From a checkpoint of a small transformer trained on Wikipedia.
Size: 6 heads of 32 (1 for keys and values), MLP 1024 SwiGLU, vocabulary 2048.
Architecture: RMSNorm before each block, rotary positions, no biases in attention or MLP, untied embeddings, normalized queries and keys.
Training: a variant of Muon for these matrices, 521M tokens, 3978 steps.
Each number is 128 + 24 x the weight over its row's rms, rounded and kept within 0 to 255. Layers, rows and columns count from 0. Numbers have three digits each. The size before them is the row's rms in percent of the matrix's.

# gate: layer 5 MLP gate, 1024x256, rms 0.166, rows 965-999, columns 0-127
# up: layer 5 MLP up, 1024x256, rms 0.172, rows 965-999, columns 0-127
# down: layer 5 MLP down (transposed), 1024x256, rms 0.115, rows 965-999, columns 0-127
gate965 098:107125140121172158131117145136120151163119134101129155157127123171156107113151101110107146120147131108126134087111128110109159154136147167179094122166114120091138153159108141101139116128163090175126087104131151143091131139132158087099125109112166134095110117089162117136130146113128081100101149155088170143165141138078115174131151115176126149110140118138173112111141120122132135128150
up965 100:136086149087095131115141089135107160128155106123115169085108164126083152123142144179136180147130114134121126164124128176131164109078132118153113109138134134120115159134156146128117151120169141159145144174147111134128124144060134123144101118112127094124113108115158098143131128109133163089122093101109135112103090145107101136146143158145159094150132093136117105126165087112113142082131
down965 099:091136179114084142109107070111118061183145078150127142159132114163121112117145139075106122094112112128144115150127167115124100112148127147145137131147078121123147116125095156147126113118100125097135141131138137146106106147131145114157133175111141132096126159189118122155139156145133133129133158140153151158109142094145097092127143115143137109124157120118119122112118098141085109130120
gate966 100:107140137157107135150161154119139112078131102147122125109113094106134164126111148108116128156102153181113111120097137148119155117153123137118114149169178130118131208110146134152121087124099132115124081108107133180149097121132163095125163152149146123164151087172096147109092129132126105103121150135101137141124147151156127122141132150126142129142116093138114156172122175135108109142135
up966 094:130176128084148097154099101103141162088121124190138112142108135106082119143153095130091153133127133156128123115102146123153102114109104151104180163142113125106115128154119132091170132148169079086122138113155174112140127123195134134129131133124144134128162120144114120084140139154162119162088132141130138111116076085118139151152146116103141163132114131114165136107114194113118152111121
down966 093:151148116194107138107149061136119146156147132140102159136135079105151166178117190143131139122121135157139150128153102153098139104151134135135123117101083193077141153109137167107114137123131155116105132134179131102205084099107155095123115127139166105098128114125145138137121134135110119101110114126171124114085156152160179100089145091130124070106152118109154094144140111090132093155175
gate967 099:132133101088128119111136143107159121106115128167136095121158135159166209090117146142116150157132168151120120153166130114174144145104114104176123140120135119133113137096177130072116135141134115137118136127132160124131162103122104153128146117140120141097097134110142147069123130159114164130101145129141123122101111132133132152073141134174113203116162102155092130129134115084128155127138
up967 101:124103149127142118097127112151080121143165133148072136097109126126138071142146116147125123139129115142161140159150114095093107106155132098138139108135149136136109140146162149158117097159137134167165119113122167127107113111155115166120165127153116138122105161156148136122130112135128148119125151136146107128112126122132137165092120160147136157127141130129148110138119137110132103141101
down967 102:118143185152133124137141105138120103136116139078081129140134151164122121099125116139139145162093112114118165148143096111139102132102138147109115102107122114153135148100120088109120130131156122099120171134074098122150131123125129150157123122123109148186149174113184122113128124111121135158165136137094123130149132145107101129180115102104129105086117056133161150135139117147160084131112
gate968 100:128213179105147118127132129184100140145128080156152133105094099136118110117141113123112109094097150128125139166108105123099108147167091123181139122115162147102131155141147119097112114146124115100167119102149129145146166113154136081124089113082164085135116136132147147103149088118148142097168120143108114132092144141126157120178119134157140086185118143134136105130092113095127174104060
up968 107:085089142120151100164153090122143116120163136081094153102141108203129102151169099109145113113182131144152146098155118169128122149129127129129185118107127130128109109167119143163119128156151142120149156143174120143116138115105134157135146115120146105141108174196149131137128125109125084147158181121162130107139164177090122129152125174113128130101154133087152098124151137111123153130173
down968 110:079117141122087108151158140101115137118115136127101114151118137150146169098151161097134135113146154119146137138205173149116122187123128148111173148179112157122097120134133124120124106150139125145165143111140128106152117138105114110145140153105150085142098124100147114133113108122120092096137135199143129107124112123160153107111134114136164114111141110092162113158110112106101107112105
gate969 101:128123145132103082163120145094120116105150093076134123108170154123103140168138118136112134106131130142125136181121107125120139106100115112124154143089172163121086098148138133081084112117169125132098110107066151114137168116160150116103129136111127099135112171138173140121140141125187138131136149155099157178150124107178087133110107152139123134124163171159107119117134140147130097099155
up969 101:105139177125172158087112127113109127129125110094121139135131101133129112162162089119124173133086119155108166096085141141110121150188111143092129153110164130120116170108159184140147104144103153120159139117130103099184111065123120139175124128156147109124128123135162098152120123140150117156077136124112128110162181124180177094149103121085131122109160106129104099134112170133111170095136
down969 099:143165150138093121107106106133180145152166137098107147116129120085143136131168141156120099108085164099143098124082148138137177102123129087152130130170139147118156141143176119113162115090150136147101096169139108160127115151148120145071133060117101120135121115136164148159147094127146095055097111143125085143117123136133105086126170104148135092117091124146125093148164131108151129173130
gate970 091:099130152098120164165150119120126142105167089137105112107133169171117111083157139115138105130106133103128128139105110085165127128094162115139115135103154159174125102113145088122100140173116155140077133139110115133167091141145155116105111134124111124097129143110108135108093127145141137124125140150060101141131156115105123133125116116146129169107124148146106150172131149132128104128145
up970 087:173169125098123092155138152127140117072103118114108123138165117137165103145174150140144120080140168148125115143122141142119146090144158158131104120137134137149118148156109144140142099132126115125139136114093101145124130094155100139202139153155103164174128139133123147161153118090115103079140119114147117118108122145152130171129112146097140110130166156150143111112147129106147127100094
down970 091:139164135141136101145117120112112132113118160118133144133125042121138134159135128117152130132182171107133137097133142128149099085144124112142121162137118148129071128132120229140122097129112119122161123122129110129089113107111126136136100118116129116114148128123124138112136074122101118126125118133116109147166084105155119145115123157124150079126170166132143131095116120181143134116140
gate971 096:154097160138155104102153083120106108102139131118113136107150135149138126135167140119123140162132093122140120167133146128092163138119131133123126130137111154095114134123132105088148108150085128137100130152132138156135107141103126146124122098100164147118151145122163097170144084143102140171105141142132132070135158110170159172097088126146158134133151219123109108133124104108124158177145
up971 100:120107121120149167132127169161126159125123146163126137135119157113087123135128162142171121151131169118139104128109099133144095097104117108155134109105129130106200109183142134137105145094095120147116153066096134106110162111116130131162120115150135150146099153158081170117109117151132148148140150121139114119129092146103146148130141127090132119107134113110175140111170150132107135148111
down971 101:112138122111145142139158136095101130116111118146117113137091094125067126164123082165127120127058097121161154122134126124134127130100097142155103127149156130137172134175152106146130126163136096107158098056121125120133161115104131177114164140082113184131180146120097131117119115149109136122121116152107081070117142142099124125127128164100129149097120119144113148101112127087110119120110
gate972 104:121103108106144159121113144159136126084144070177107133116103068173118144146153103101124148132121119127115109140084127147148105140119126130180110155132097157087087103111104160104145110118126171081127104109143135144150134120169098138137091150169160110130153113102171099107091132134128133088114123088126171111164118114147069131124123143138129110165075096136162129140145145142126144135142
up972 099:145094141108141144149170148146161143138147106133129120132113095113095117152107088189147147128119133146124140100101100150174133083114161167148134094084129106091126135112110138123161160139105152103110135153182163170120098126132126169133094165104125180094108135140117138095101110117120116117163093151156089100137143132162159151169105135113152121114146125142119125121104115114091100134162
down972 102:119125104145122100114116162123122131120103121125127152143169094083087070118112120108155115153128117122110133182180117149116138111103104120129163122081130071174137159159109077119125124105123116112109134077127154106133120139103124160147155113132096142129104112132162126148127161165108142153108125150131138118106153123087157184109177126121160149174142130112159147147121128154140141122109
gate973 099:116135148155109097087158162144158118132113143142114114103132113086129071137132144115111085118144127064121116107160162139146121131145146172138165093129156128145127142150171091117122108120106135161182098113118115120118143113114116147097167146123143132162111114129129116104093147133137097114104117129129168095156118116103127118125152067133141118166145151110122126157110092091128124146145
up973 098:116114088109141160122138118156152132114117138166138129100138126168145138160152116158073106093123172152102181083129114095160130167121106142147106154122130157100120132132134107136136138126104143121139143162118130094092159174138070127172106106117160093123135131123134153095114114132122121134102144144128114145145076078116134166125153115131106068099171137146140086139113152103104136121167
down973 097:169098156124161124130132142146106121161131111136131164124085164125134149112171153179131176124146128091136112121149145144081118140165140143154113141153137083158133153142088089113125168183103107139105093136101100134130170124159095147102131140137116151161156112115147151095159125106157170140140107106108115096138157144149162129123113139106105160115127125092155144174139127135114120111106
gate974 102:161121127118110128104129182095136123140126121137123125149135133100128112142163113138150107089114148117118112081129147120128156088116102154139190153141122121132138165125121103159125115165094059147107139120128147137084119128136118090123134108171123142114112139127135139115131150104100150110138118107132150157101137142142143141062175178160135168164123145139098092124129121121093108143109
up974 098:110094107112098113134142137148161134127124108126120173132133104132152100092134164155161162074084163114132127150147132140055116105175111130155077116097140097124141097138125132108096136138121139117107187121141104137092154109095137129139156134172158142112125139091100129147134138123151131132123153120103146134134143135128115071103144107126122112178136080168114147176112122137103130163163
down974 099:111123130087110163124104108148120150145151115167145078122107153122154121119135189129144153126129166077094167138133139096102132123117134121123087166132153131155105135138168145115096125079156113166148144142127162136186138165089141121129111121145085125155144138115159135144139109054099091106151096157128120119124071061124140123143096140134140150128143189123150142121130161103111132135043
gate975 099:180167126132146117162119098115132135143132063111137142153118135120137102180127130140143147105117085114129143091128146136123130171131092127119183116086081151133135109161122112090144128106113148120143114113162142110163163161148108122101157109151137138146103135079151104132113103139093085174144106136141138106122107144140112147120140093128122128152161142148103121154113124119123134118173
up975 100:093141138128123103148100077086173156185132106156148125134142160128064130151151105111137145127137174135149144114099114133116131153130107120144124101154164121111097095103111122115093109120140126163108141099152096149117107179101155129145120113111140099088105104149102192124104158165156134137126128130123137123119121194130154141137092140170111125158108123144112168132133095134109119088113
down975 103:138117105144148155126119136148145150121115113118125120137107152178140129147122157167125085152132155184159123148127148167150111162055096151122132142146143092170095155131116102112136127117155168110102082161110114124109151090153128136135164131111161143161101116118103165098115104128167127135130091140103147139138135139120079126128095113118144157097109097146125146077186150090167131143121
gate976 095:141099157158147117158153099156122120121118097117089134096117189156107116131137115123117162105144118142124073106118163101141170117182174137135098091118157117132153096154115119158090124110104125135133069179096097140129158138123105109125129155126113167113156113132110135163129124119154178114103147123138147146099160148148141125163138094147131140156155127101126137112117153092167124121130
up976 094:133136153141111097171109133130120118149153145141091151126121122119148075102177120158122128134135103145115113124138137132126169090136132147128145099100093126151125125192135152161110078118077162075127093138166042130122104150111117107133166122109118158124131113126144122137161107132153094155129113148127156115125141115133153115170139088130144107106142106137127145133148111084125126121154
down976 096:093091129126145139164160138158107119117160092097097132109129174150113132104148112118129164128112126101116092124120178101109180113140128112151129142128167151056128122130101090129145122119162182157111114120071156126118174136136128121124102140165126156102141152130114127132148139113152149089145113127096147137106156158153100108132119092164141130144152078084132145091157180130137154155134
gate977 101:136186091107120151083123151099095127113120170161104161123114127150116114136134137115069161123158116120138141093141164134131111124160137110137142131132095140129127136128136080145129127153163098149134152162150113126096107137111090141128137126127112134167169099113105101129109096136099161097111095098104141142131097145151125110145126102142088113107098200146104158119115098135177115108175
up977 094:107114189142117123150147102119108085086123164128074102124112122110088117124141128083136066119081164097108141145085128117128156081159119154122153123090101129147091141092117123161124100155119101124152153150158173105107097087143131114093105105142116175121126132152126124120136115133109089120099111092106126110115126122173119085103122099161124166148126139111127121101117103161136106123140
down977 094:114138085112131144168115179168147151109125128093127119155146133121144120133123169092104129148158155118139126087131130133114126099133123086154099128150110146124150146143175089145148153121129134147128123098097122115103159150113130113139105112140110143133201113138138107124086119134109131112110142147111133084157111142109114196159105119131128125151127171166113111129141105161146164122103
gate978 098:157138135140140143071153120108106103124138140105131116177177089135085112125141154146124128085159144119106141153114138198140156124132134131121129108138106133133172104147117139129152094127093161157118082101167137097143144153137105145143133162071139097150111120097108144124149093130122119088104149107138059135113110179112144079137110185168145145136142141130083139120127155125148142115150
up978 100:103110121125133110105145129103155141135118112130134118108093138105136093122083132159121077136150149126152099104112138100120115140143120097093107112124109130114117145141118126123141120142121137136119114142138093101094095152117168140113156155155135130129095127152124127067070157104141136122125163112131115160149130149153104116195114120137112157089091165110146113155122145136127118157083
down978 104:094161167113143095138178130147153116146158156118150154120124127142095117138125130156118154094134086142092082107124106185153118117116138130155109122133129120103115138099147108128115090112083166117133123138148152108140122164118098123144127111103167084113125118104152162063157120141142150104129125133083121133075130156121104113121149130077127130149103138194110121170096159140143139127159
gate979 105:135155144139132122121095112067160092087158141132158114074136130165143135146101091153135106112141134102108142105119135141104111146153131199077163116129122124106110111089121089121115135159107156136149140109125147117095135130115141140119113129196088134145134137086129161088102130138099128101103132168119189139135125147129130138136126100139147109130120130145158121119159091126123136154125
up979 102:139101102127097115102076110084147094118160099142143105139123127148125140108159120090144120144122164147106136137101131115145097122163113141148107132100126131114113136140104114132160155142156121138137120160097092137138140124130126119129153093171152192151124185127079083131148117108123090149148114117138120131132148189126129105142168140165138099124143111158137138113138091131134172087104
down979 101:093121122161149119157200153131136119106099128149094140156103165140139112152163130137139179143136119192107126105097108093135130103120104136143140103107138134138148105125137135116145125114148143164092106153107154134166113125120134091113135139113133121127144134107152105124165149114122076110152123118099122109133093103149132085150155126119172154099148110104129144091140135144149122151151
gate980 104:109156128107159120122146145138139107130135138143090157125154153153112151114139131085124140148100128125134119093117095098179153109095152118136092200131111168128131126137096131097119166100111100146141110085159123121151128110119132120152122069124125145147116125178106080128127176130092117129083076083106125116130097131120091148178123128108126118134144110097124118126122165100147115129193
up980 105:076170079153128163148143079105111116132142120103161119171126151136147104084119085137147127110161101142092141135156159139133106169176166108149124110160166110099150191160170128125162137116121156119118099147120115162100101080177125110085148141091172099145132097151162101125158099140127144104121140136178117111129100144126132101096121134119132110141101112152114140135140121116149108155120
down980 104:104149118116104088116129149126152165138126134137102132147127110141118093108145125147167120157137171119185163142138113189137147131125134102100119095117118159131105156121172103143123097130107151130126064093136143141120159143134168131110121146159113136132162100139148114161180115147129124111140126119096155097164146163119158071134138149117165118135162115133127115097125154128133138160139
gate981 097:108138117099086122162103128124111143161144121166166111136131153125174074121129126129097107152152159146122084151126129164133114104140154112165143160111116143133110108110102155115137102134126102165153089146167140109142110126147078107149074124145077159141158145097140155139143114110144124121143153124122150135134166133138165146114149147126128142130146152117119182135104135126139072189143
up981 096:122119098158171143146139155126130112115127123127127152156136124119148151142118110161063133114108114119132115143131160138105167132155148149140090106144092157159152169155139148107137150086146173110149142142097122120098159112161141123155145124081129140078125102097127089146067116129151139141114127117114128169133129094143147155125134133129125105149121141152135134154182181122143165128120
down981 096:148176157157162086124113095149136109124085126122153103139113160147124126117137116120129143121118102114113135118164126136155152133131139142136127146103117094177090134079139171162142136138125147128137112082110140110106117125133109104148103138099130127144101126112176102137135123171081174134117114146147100106137135104143119093159111107117131148128148118123099149143108131096113121197125
gate982 102:139083071154165158149125151124106065112161153163149140138102088105157125061134162121118120121128117131087108098100159164154140124121120165161113117093089100141172149128101126081157105115117169073120160074107127101135081099113158119111119100153090093118129120129143153110137106091143132124115115075095124121112097107139130107134097165111140157160121127115103144184119160164128119141182
up982 101:151143181155116105129143137107134141090172155077109101076167153086119154141112133150136102118133122096136114169147078107153133109142146124135112121125104132105094129115143131109135093185145098140133125158126172117144136136137106139143120131169106184107160163111117130118146136108098118104132102135115085164127162138124138147116150115145106136134119136137169120115161107137117125147093
down982 100:117110120089173137151127147107139139157102118116172110189132115130110145123166119116126122157116144147101137135131157111099120099148129137157100163086088120092100144142157101100085131157143117189102126127133078137169131103129137135120099155138119127126135130102175120122112134158072096127142135130113146158160122095121164100119089129122131147156132136147083157104108103145132149097126
gate983 100:154128105151113179121141132122113087098086096145170130124119170133121130139149151114153112160107137124129144101081169136130103076132118085136097137114098114153119115132166166168131127127118103165086121121117140149142151107195137131118156139145092118098135155093120099121111137101155142131117148089150106155089102128136117130170132113130121130113149125142160123075121129129098150121099
up983 104:097118148084128147118079141103151168110073119120132132134099120161083148123122105167080113123143157158154151093123158092130163156137110142083125141170115122124108054132141149168145130108132124134132148116163132128086149107114121139148145148120157151135128104145095108131144078159112127125157121134134134122128145115113194141157146112142114120156111112102088176137082083112133146134156
down983 104:158111197134133177139120116106144142124132121154168128132082122083149068082118065124145142113125098146136160106113089113102151140147114136143102144119154142111130094149129126133142106095133090131130113102104159147105128069164117119139143119151092096126116148125124101115163161151164098150121165120133120153104125158149130145112116139137154087113104122128108140118175136134103130109101
gate984 098:160126184118115116099135141124117133108173110131162117135084094141154114135133085178158124098132108126087112142157155125089106109130131101128099156130135106159131148158136098172142128103161146123130121123126165151128147104131120067147104128113100099122160110130141151111127131150131081145128129106156121150105082162094152125112171100115126127126161137123128157078106113119099154149128
up984 099:095138109133170145173144139141115158135118107153158147141124129119149141170098119136109168123177113143144085111077114102126131110160108150145140102131125123097124149108155058081110111150104098133091154128094140133086091118154155118128154125140078162121148137157101137112130088123170143091123166125132099101077121106093180134089154141119128217138114142117142111135137145124140109124128
down984 102:073130124079139109149116116138125104126106124110145133104167117095066093086103134133119117134123147116153147096144126159168136108131137162133137072103154155075133182103133146089115130119139171111119141143157166142111122144138090094151099115129139125110105141175145137152102111113103161135130147126149154122143134086114119092101139150164073124193129116148144143151144138107147147139139
gate985 097:109127136118171092111104136158140140147098144151126149134152109185123114143155130159156107119139113087138108127155129125149098120116132090158115153116141162115148186125113142089145129148106154156115134158141169089142148147123135115150124173059105129148151116128114119104178093126137095111140171112145118092145146122137132055122137097161129150109139124143179134129155108163098120125131
up985 098:121132125134113183118127145119104118116119136097133111141123111155116130116124096116098131126128118156154108116105147138112170151123126143122149169138085125134112088131139072149158091123136087089174161098124089154135118119128163148158088120098108149123106115114150119101082112140106112104137138149123147155129152131119158157116117131128103095133129122129121100165130118090068168154151
down985 097:126120153134144089121112133144140123126141065169114170122128104098126115134101054148146118095103153148117125119162116123162096078115114111133151150145149150145139160138143139099167110125117107166136093185119152085144161148142111135134147137106171180134125096098106089146099090146146088102103130136134156159123161115135113080144136101145127134147136188115145164107131114129123084129130
gate986 096:145108118099117100146135092164152171135149188146098127108092166123121123110146152118155162159160109153109101117106096129127089108139145158136096092084111166136116073116187153127113152115076070117175156161125124178147132143122108148099137116112124118126127076139112144138135138099156123133142117125133126142133123086120180133166118164152126114115123140093146125108115090143127123090132
up986 097:098154182142138111123140171161134112126123106186152089147144100158109134161170125145118111138096164120112078142109114126118151136118127155134116153129124121130141152116105108082107116114169112157138098110133140124157153137165107113141111110144141185114120176160177113107151128184119119130142097118157098110117140119127132143127180133144109146148117094142124104162115109128089077129098
down986 098:123137116138129130157144118165129129133160160111102146173121182193147151113102105088158143110159120158167107119161084129145112118151142130114129093135114129130104143155158160175146157195110113102112097144148070123135114134160139106100116112120129171163131119104138134152143117117142114120144124131099155171158088117141148129144141169138156088101154089124117155147133148093159118155119
gate987 100:150112116128096100145160112143110114111129126179121152133152143108134099136125115115174166104124120087080170148112133119108117144146151098138145140141116132101110114077097136154150124141140116116141109094138118133110138115114158155112133094078125070142086107138161096121132136112107151136150130109128163124149152179142138146099111111142132140117187085125137110119137124120167108108106
up987 101:127104179140066126118128117095138126137117096093120136091127095096109127095148142123140139150149115115110126099179147104150128097125148149072142097141173132126111150179164091125114112148116080103124154132116150135139108111114147127122155142139175207133122108124115149129104142142145129122142155140116095119159088118175118161147101158133128152163084096114146098094128132123104129152178
down987 098:112145145102128107118113099091141133099080133153075095137165148167129084121121129181150149120143128130155135112113128093134078118104130116168132153082117081105119136121147152128113149136168156120138167159134149128129109115116141112129111131107116126101143112110148099057133117158103150132108108113131178140141144159093153105120122124102152121127086140132114107143148127132118139173160
gate988 098:126111123137135138114141144140110124124087147162105094129117129089064102143137121089175157128114109103146124132156171138100095143155135174100129150121170104133142174153132134113140129136113134130143109126100117082115124090165081092173166138150138074132147120081119143137157112107140156091095109128103114098149110080125170121090117147112111108147137115129117104128112118151122126142160
up988 098:117174113140123073143091160113143146123139110157138124118128176091183098105130121103134139160119125127130148146132151085096137102124100110135143132118124162115129160141135116135113128160124099130078140108171112097115099121139109136129165159116090124159111151140143136152131104123141118167163110132080149156134099096079109127130128132149085087152152140127137165157147103103110130139137
down988 097:129131124139161127139119165121146180108089136110110129131112116110177108172122140079158132135133120126154092087126164164114157129123133160136109141118083151097107167099137080111112097146094179179114128084119097114137114111167123126127098115144146167126137138157137125182109124130118117130072087081104114120120117160113185121109118140139124109123164159148160095111116153103153116145110
gate989 100:159139091111132166137099132090185059137140103151103108140151149152106101102125109115119111107151155127104137149164099145130133135128160123173151114118148131114100143114120138125152164100118106123111087113162124150136142138127166113115110138092135115103139170122140166156143109105103142111082099152092158112137131163182106163160108130143150132117119154108152122089133171102138083145143
up989 100:098101142083119157119146151116151122181095164126129128116143121117167103124150151125092121124163144121130115166109125122118131155144127112129092107085146123135150123095098096142106102137127172145108160104134139100130145133173109144129171125111131124133117126138156137129125105108146107128106119133138068073080135122110146125151146111165117108128131110128129109110150130192099125122146
down989 101:087120088143117142131097119106154099128089130150147130170116133141177142160122144127147132141160093135116121122161075126122170115081138097132153146085124164152112132114142099143133155124107149136079123155154100190125142133130171120132118149119130161121159137149140101178109095148142134125127123088133161104126110139127121113141134141105087152140138136091172122094155153140105107125099
gate990 104:151106083136105128122121146177130115115151140140135125100179182115159137151143091135125106137114079106151114165121130144123083132127142115123169111151152106128161136148110104138112121113131106167118119145138169101121112131132132131169151100119132083157137115171124148096105119118145127172116110123148154138150120152133136131119159149125129177116169148116137125109114129127110159086078
up990 102:137120134123094147161112135135107133124147162101138078147125099092132217149152148160126113105119096172108142138125154124140129082131153140122107117137134126162132147132142092164157112131105123087116176110139102160087162116135109114124112149087152165101092140146124154134080169142101134121145091137104126097144131107128139150110152122123166127133107159116149118128121108152135108128132
down990 102:131134094089089165121114168137177138087111122189125149130159101143151092153130081104079128137136090106111118121132144095086135139127118111148154192120154112144110179128158140112139132124103122129111097128142121111155161114170151150109126124171080120152148142125156116132076133155107144139138134111113084130116114113098100105138157159153141158142140155119125129126145167110123120124103
gate991 097:135107135137135122147121110120123133141093139137069129153144118131160129133123120106163087173075069164119171082119129156130158130162106090155113179071097132145144123156144169155110128145094076152101152100118144162107106158108158125145143114111104127120147157145095170104172100132142105112116105153122093149109136155158089166157122122124135117173118103139124130140118143145138114153135
up991 103:096113099149111135153125139089100146102140101113105140093137128075151102122154167100159114128139160173100187095159141113134150140136108122145106086079135082124136190133118123147133137138112068135125100082132115120161131137121170141089091151126157159148117072140112141093141105146114107129103151170132104125139105114202107103133133153104134127141152176100117125138132186105132146166143
down991 106:130125125174098105126104137161126104162175120155155140093151117083137142140139143172118150129146163131127124184126103092140164144146149123120091114144130131101141138124161139094139128154157148123122123145118104120113120088109152139116089156128145128099167103088117163146117157062121104119128144111126134100115130108085095095128102099116128159102120125115161090148183111178109138110147
gate992 101:152089164121149135167153119120158146099141147111136133141119088136130083167151105158126168119115098143140095129128127101155162181078174112110154147121127159139175123122112142131149162095094175164179131102084149115119156149135127093122136110126114200094172116076161130095115087120163135100111153150113133108159137098119132178179141135092113147136145140140141116128158121112170131109154
up992 103:124154106115183105138156184138147102110122116111130138151164112122146155161106141131101130141149132075110154133099115126142148146147157149131133109081203177151153134150182168150123114093134146144155147098117123163168160162107106131095127078127140115112144118102139148089108108124164123098121123123153128081124114138121122170121127136140150129114177138126089147116094116138150118124136
down992 100:133163110139171116150153076143123095111150116143126136167098093146132133163122126127140087101110081104113138143111131176129110117154158124116129164113168121107135125110141092100146133117085085131097109151109078146110191160111118122134139190138114125135139115130130121133120143113127149145158096132170096111146135134142111149111162165137114141131105142110105131146060116140123125146165
gate993 101:166145141069096182141168102136162091168083137081111128104124168111108133174137079142125128103127126119118131127102132094165134160115126048156110119098102076087134097112129143118127127080135141107132138130152106143123145166112147086144158154138142167131139106118100141132111104134138120122128137109116116129139081104113100148089093160148139093171099134151102128135107163116119146122087
up993 101:101137149097143118164158142164100117138118134110166125114174131166151115131124126098113136126130144122115104151145140103114154108122125089113127159115104155122098116146115108175162175121171124137094085132129115129047149149175122103117165104116102129191150161080097166142113104111163124099083129146124133160128161083114115103136131146111162109114134135099085115112097137118122098156155
down993 105:143147121085113162104121109158110130141182103121095070121117087150119126152140132143108124117105152143174100129105162068154132146136130150139087120078142117143153092103135093137161136125151138081133131135148124134101178141153133125134109155102126096141124154132130117093105119184074124103104140135099132146143138078155133148097160084075125121168130105113140156118097116116137151125133
gate994 099:147155169096111129125132131162138117151146100108118129132120112114151084119087169108168142163150133141089113128094144174144104139106127101144139132128164134113125112089141140154087091116156109139130137132129113123064123151131140122116124121136093114144116115143099148122128143128132131138123120139139164138149105124114080093182100071121145110104078115103159069106069138121133100119108
up994 104:133133163149066104135135146111125090122140165156097124136182125123108103147149155112140110119098135137110128168136149130166132139087107128157112126170142114147091089106097148146129165128165127134153087099138121150125117144112111136124125176105098147156077135168078171079100133138082129113134101169090118116109174084123160158140123113147145156108122074160127120136147096153136073130114
down994 103:133106150125156125098151138168123172168135121142139101145093080118089145110129143115120100114132111128133138101122108175169163137137149071152113120135115157148097124119112170115146109123124144155087125111138154157096116126115097124145134129087131114192136162125082107201045127136146141125162149136127140106092135106123158128123154101150078111110111088084155134133121103164105136107120
gate995 104:160096113139126123136103124161110095127098146109111080133119158080148105080095130129092097162139117129114137160134111110136088133150111125136110088142152126119121109150100140101154111105126108142072121118114163130126164105096130122188150120126135122147173134157100132149131143115136119124095108108120158160143123108149107137144115161132134147164145127167102113162146161110113153168133
up995 107:109139145154104166140108095156126164112131102145145112084120124131169112152142112150120201135152090174143129119136093113133152133125146113110127121093139180134123104124080099129078147124102142161138172144123111112115125105141150099101189133151169103106101115148103125173147086169127126129137147130103106114120103143160141105147126116102084116137119124131136130093106158112115113173149
down995 107:107096129148163160136142133118143127115113094124134149113109171102108135131165189111157143140145182125112142123119085117120146114150152114109129182111076142141162126123147148139179106141156101135156120099104117138117147123150125130106091129127093139140120121093103107187138103134161139150134151170115116109104109106132123129090146163145176108164093124078127125086130130126111123120098
gate996 096:152139152154132133139114142106111122143149114152140116135158154082130135104168129160124132141130075133095112157138142143126161120141102111143149123130076129131119108139130155109117100085162084131122140105115080152123053168104108141098140136136106099131147153112149171143108158121094088101137146150166144155106132125155124153098141120118114132084106157129150164142081102133148103139126
up996 095:102092079130146129135106161122157101131111149114164149100134118185105125163116147123108131091084132109133114130098151113127121116121144141118047089124093123126142139138108124110138127109155159119118123126126102132164124108123132118138119113150120147161116107144125084085150114096171100145118144185158088172124107206082149102171152160153147113124176095151144087117148138114115110115119
down996 095:132135115074156110123138098118078115109164098132112138142122107092095111089090144100115153116123146112156140165186130132170100105135123120125159130181106142090097122164153136150105144114141114151117118128111165149145160108136119137079129134127117137083142141146096139148101073160132094090131122127115164094143152158153100143108102140148126128147119149111120135116115186093148123101155
gate997 102:146145089103164126065099141133139133101123110098140110102145148111133135104119113143134142093157128109128185126153124186104100146109146117129140145098125128134159099114143156166146111124130154152118140113153075124123114137095134143126119138120150123095152135161159116154168149113079115117099122145110121148122096104113131124131173128144103171169151140111100151191152124132138131084129
up997 097:134155122135102146128106175139155089119124141116142139161139136132095110125116156129098111108119093144144072115140124088152145078156117123139133164098140174177126144129111054082130097149138148171154145151098139143151113120166138121151101125144140123140105090136128124112133133163118144113122145092133114158094166132142116115146133161158123134126134148149133110100154122141100067108140
down997 097:144098107123112132157118131131097136137090134142134098086073107072105139117119131117109118132199115127145164108147107142100086099144145132124174166128163130088173164104122127181172096122135114105140123114148114156162122161112129103131132106133149127131141124112114158114101120126155095118127087131152150097095098136048122117092145158134103140107102153155107126129151131126198175121111
gate998 099:141137125172108089146101107119121142152147164159101131128093104132166148114098115107131154141151106130149117115093117114145103094139119134186100159115085134128151168129129129134112162147085159109130087123117093157120131141139148094157126107084131133135135109127061117137109114129147129109157150139136190121164080119121140107159139131086136185125140116129107172162114134092136143149124
up998 096:176124131168127128093079121105080106161096121133120104177145127133110135092112134112158137110111106126099090091095112127125158128126163156114159138136126130135105115084080098091116116107128140141128122163119152112129116131093125121118131125132108138152123097091132152142127138106104125134112121119060141132123147167118134109146092117120122146082165101141093170128122129112143116149143
down998 096:109118146122142148165134135156137115126122124053107150134096135135171124120135133163126142137150141123166135138145141126131137132105146070079127106156156139160163133137105190136103101144128155133099092093118085095155157084126150137143132118175137097126113103150118148144145130149089168118157144119129105124131102137129177169141142111136120113129118220144134080080125137148108102124148
gate999 098:103133153161165136091137114080124110106070135105079128113157126153087123170115114147133086100144125079138137151127123117133131138130120113129153151162113115119143059144147109136112138110116173142113152148097142134140097104098108091143089142150125157121134140108140156144127124136148120149125115127113125139132118156180074127162113106136100139139144146152122120111106120122124145126139
up999 098:118142134108146157169138115163158176147117121181149105106118119125124115110151101090189110117131140079129098122146090160127106129132165131126126144129156106130115106107111108163118099139110133124099177100135128126141145146077155136125130103155103166161096125109152164136145112139125139136150102120151141111110150142173122124115131117090115113133125144162151096113097109090123089104118
down999 097:080086114095114144124107178092152122130164111143149154126126121117140131131100158138142172106149131103136143105158114177122144086146139125108148140118129125090175121118098133140103136153115146105145123125169143100084117152175125143128137112087120117079129099132185122150154153133104170137082124129105155122123132122149150107149148128144111186140117157106133141140082107136130123131069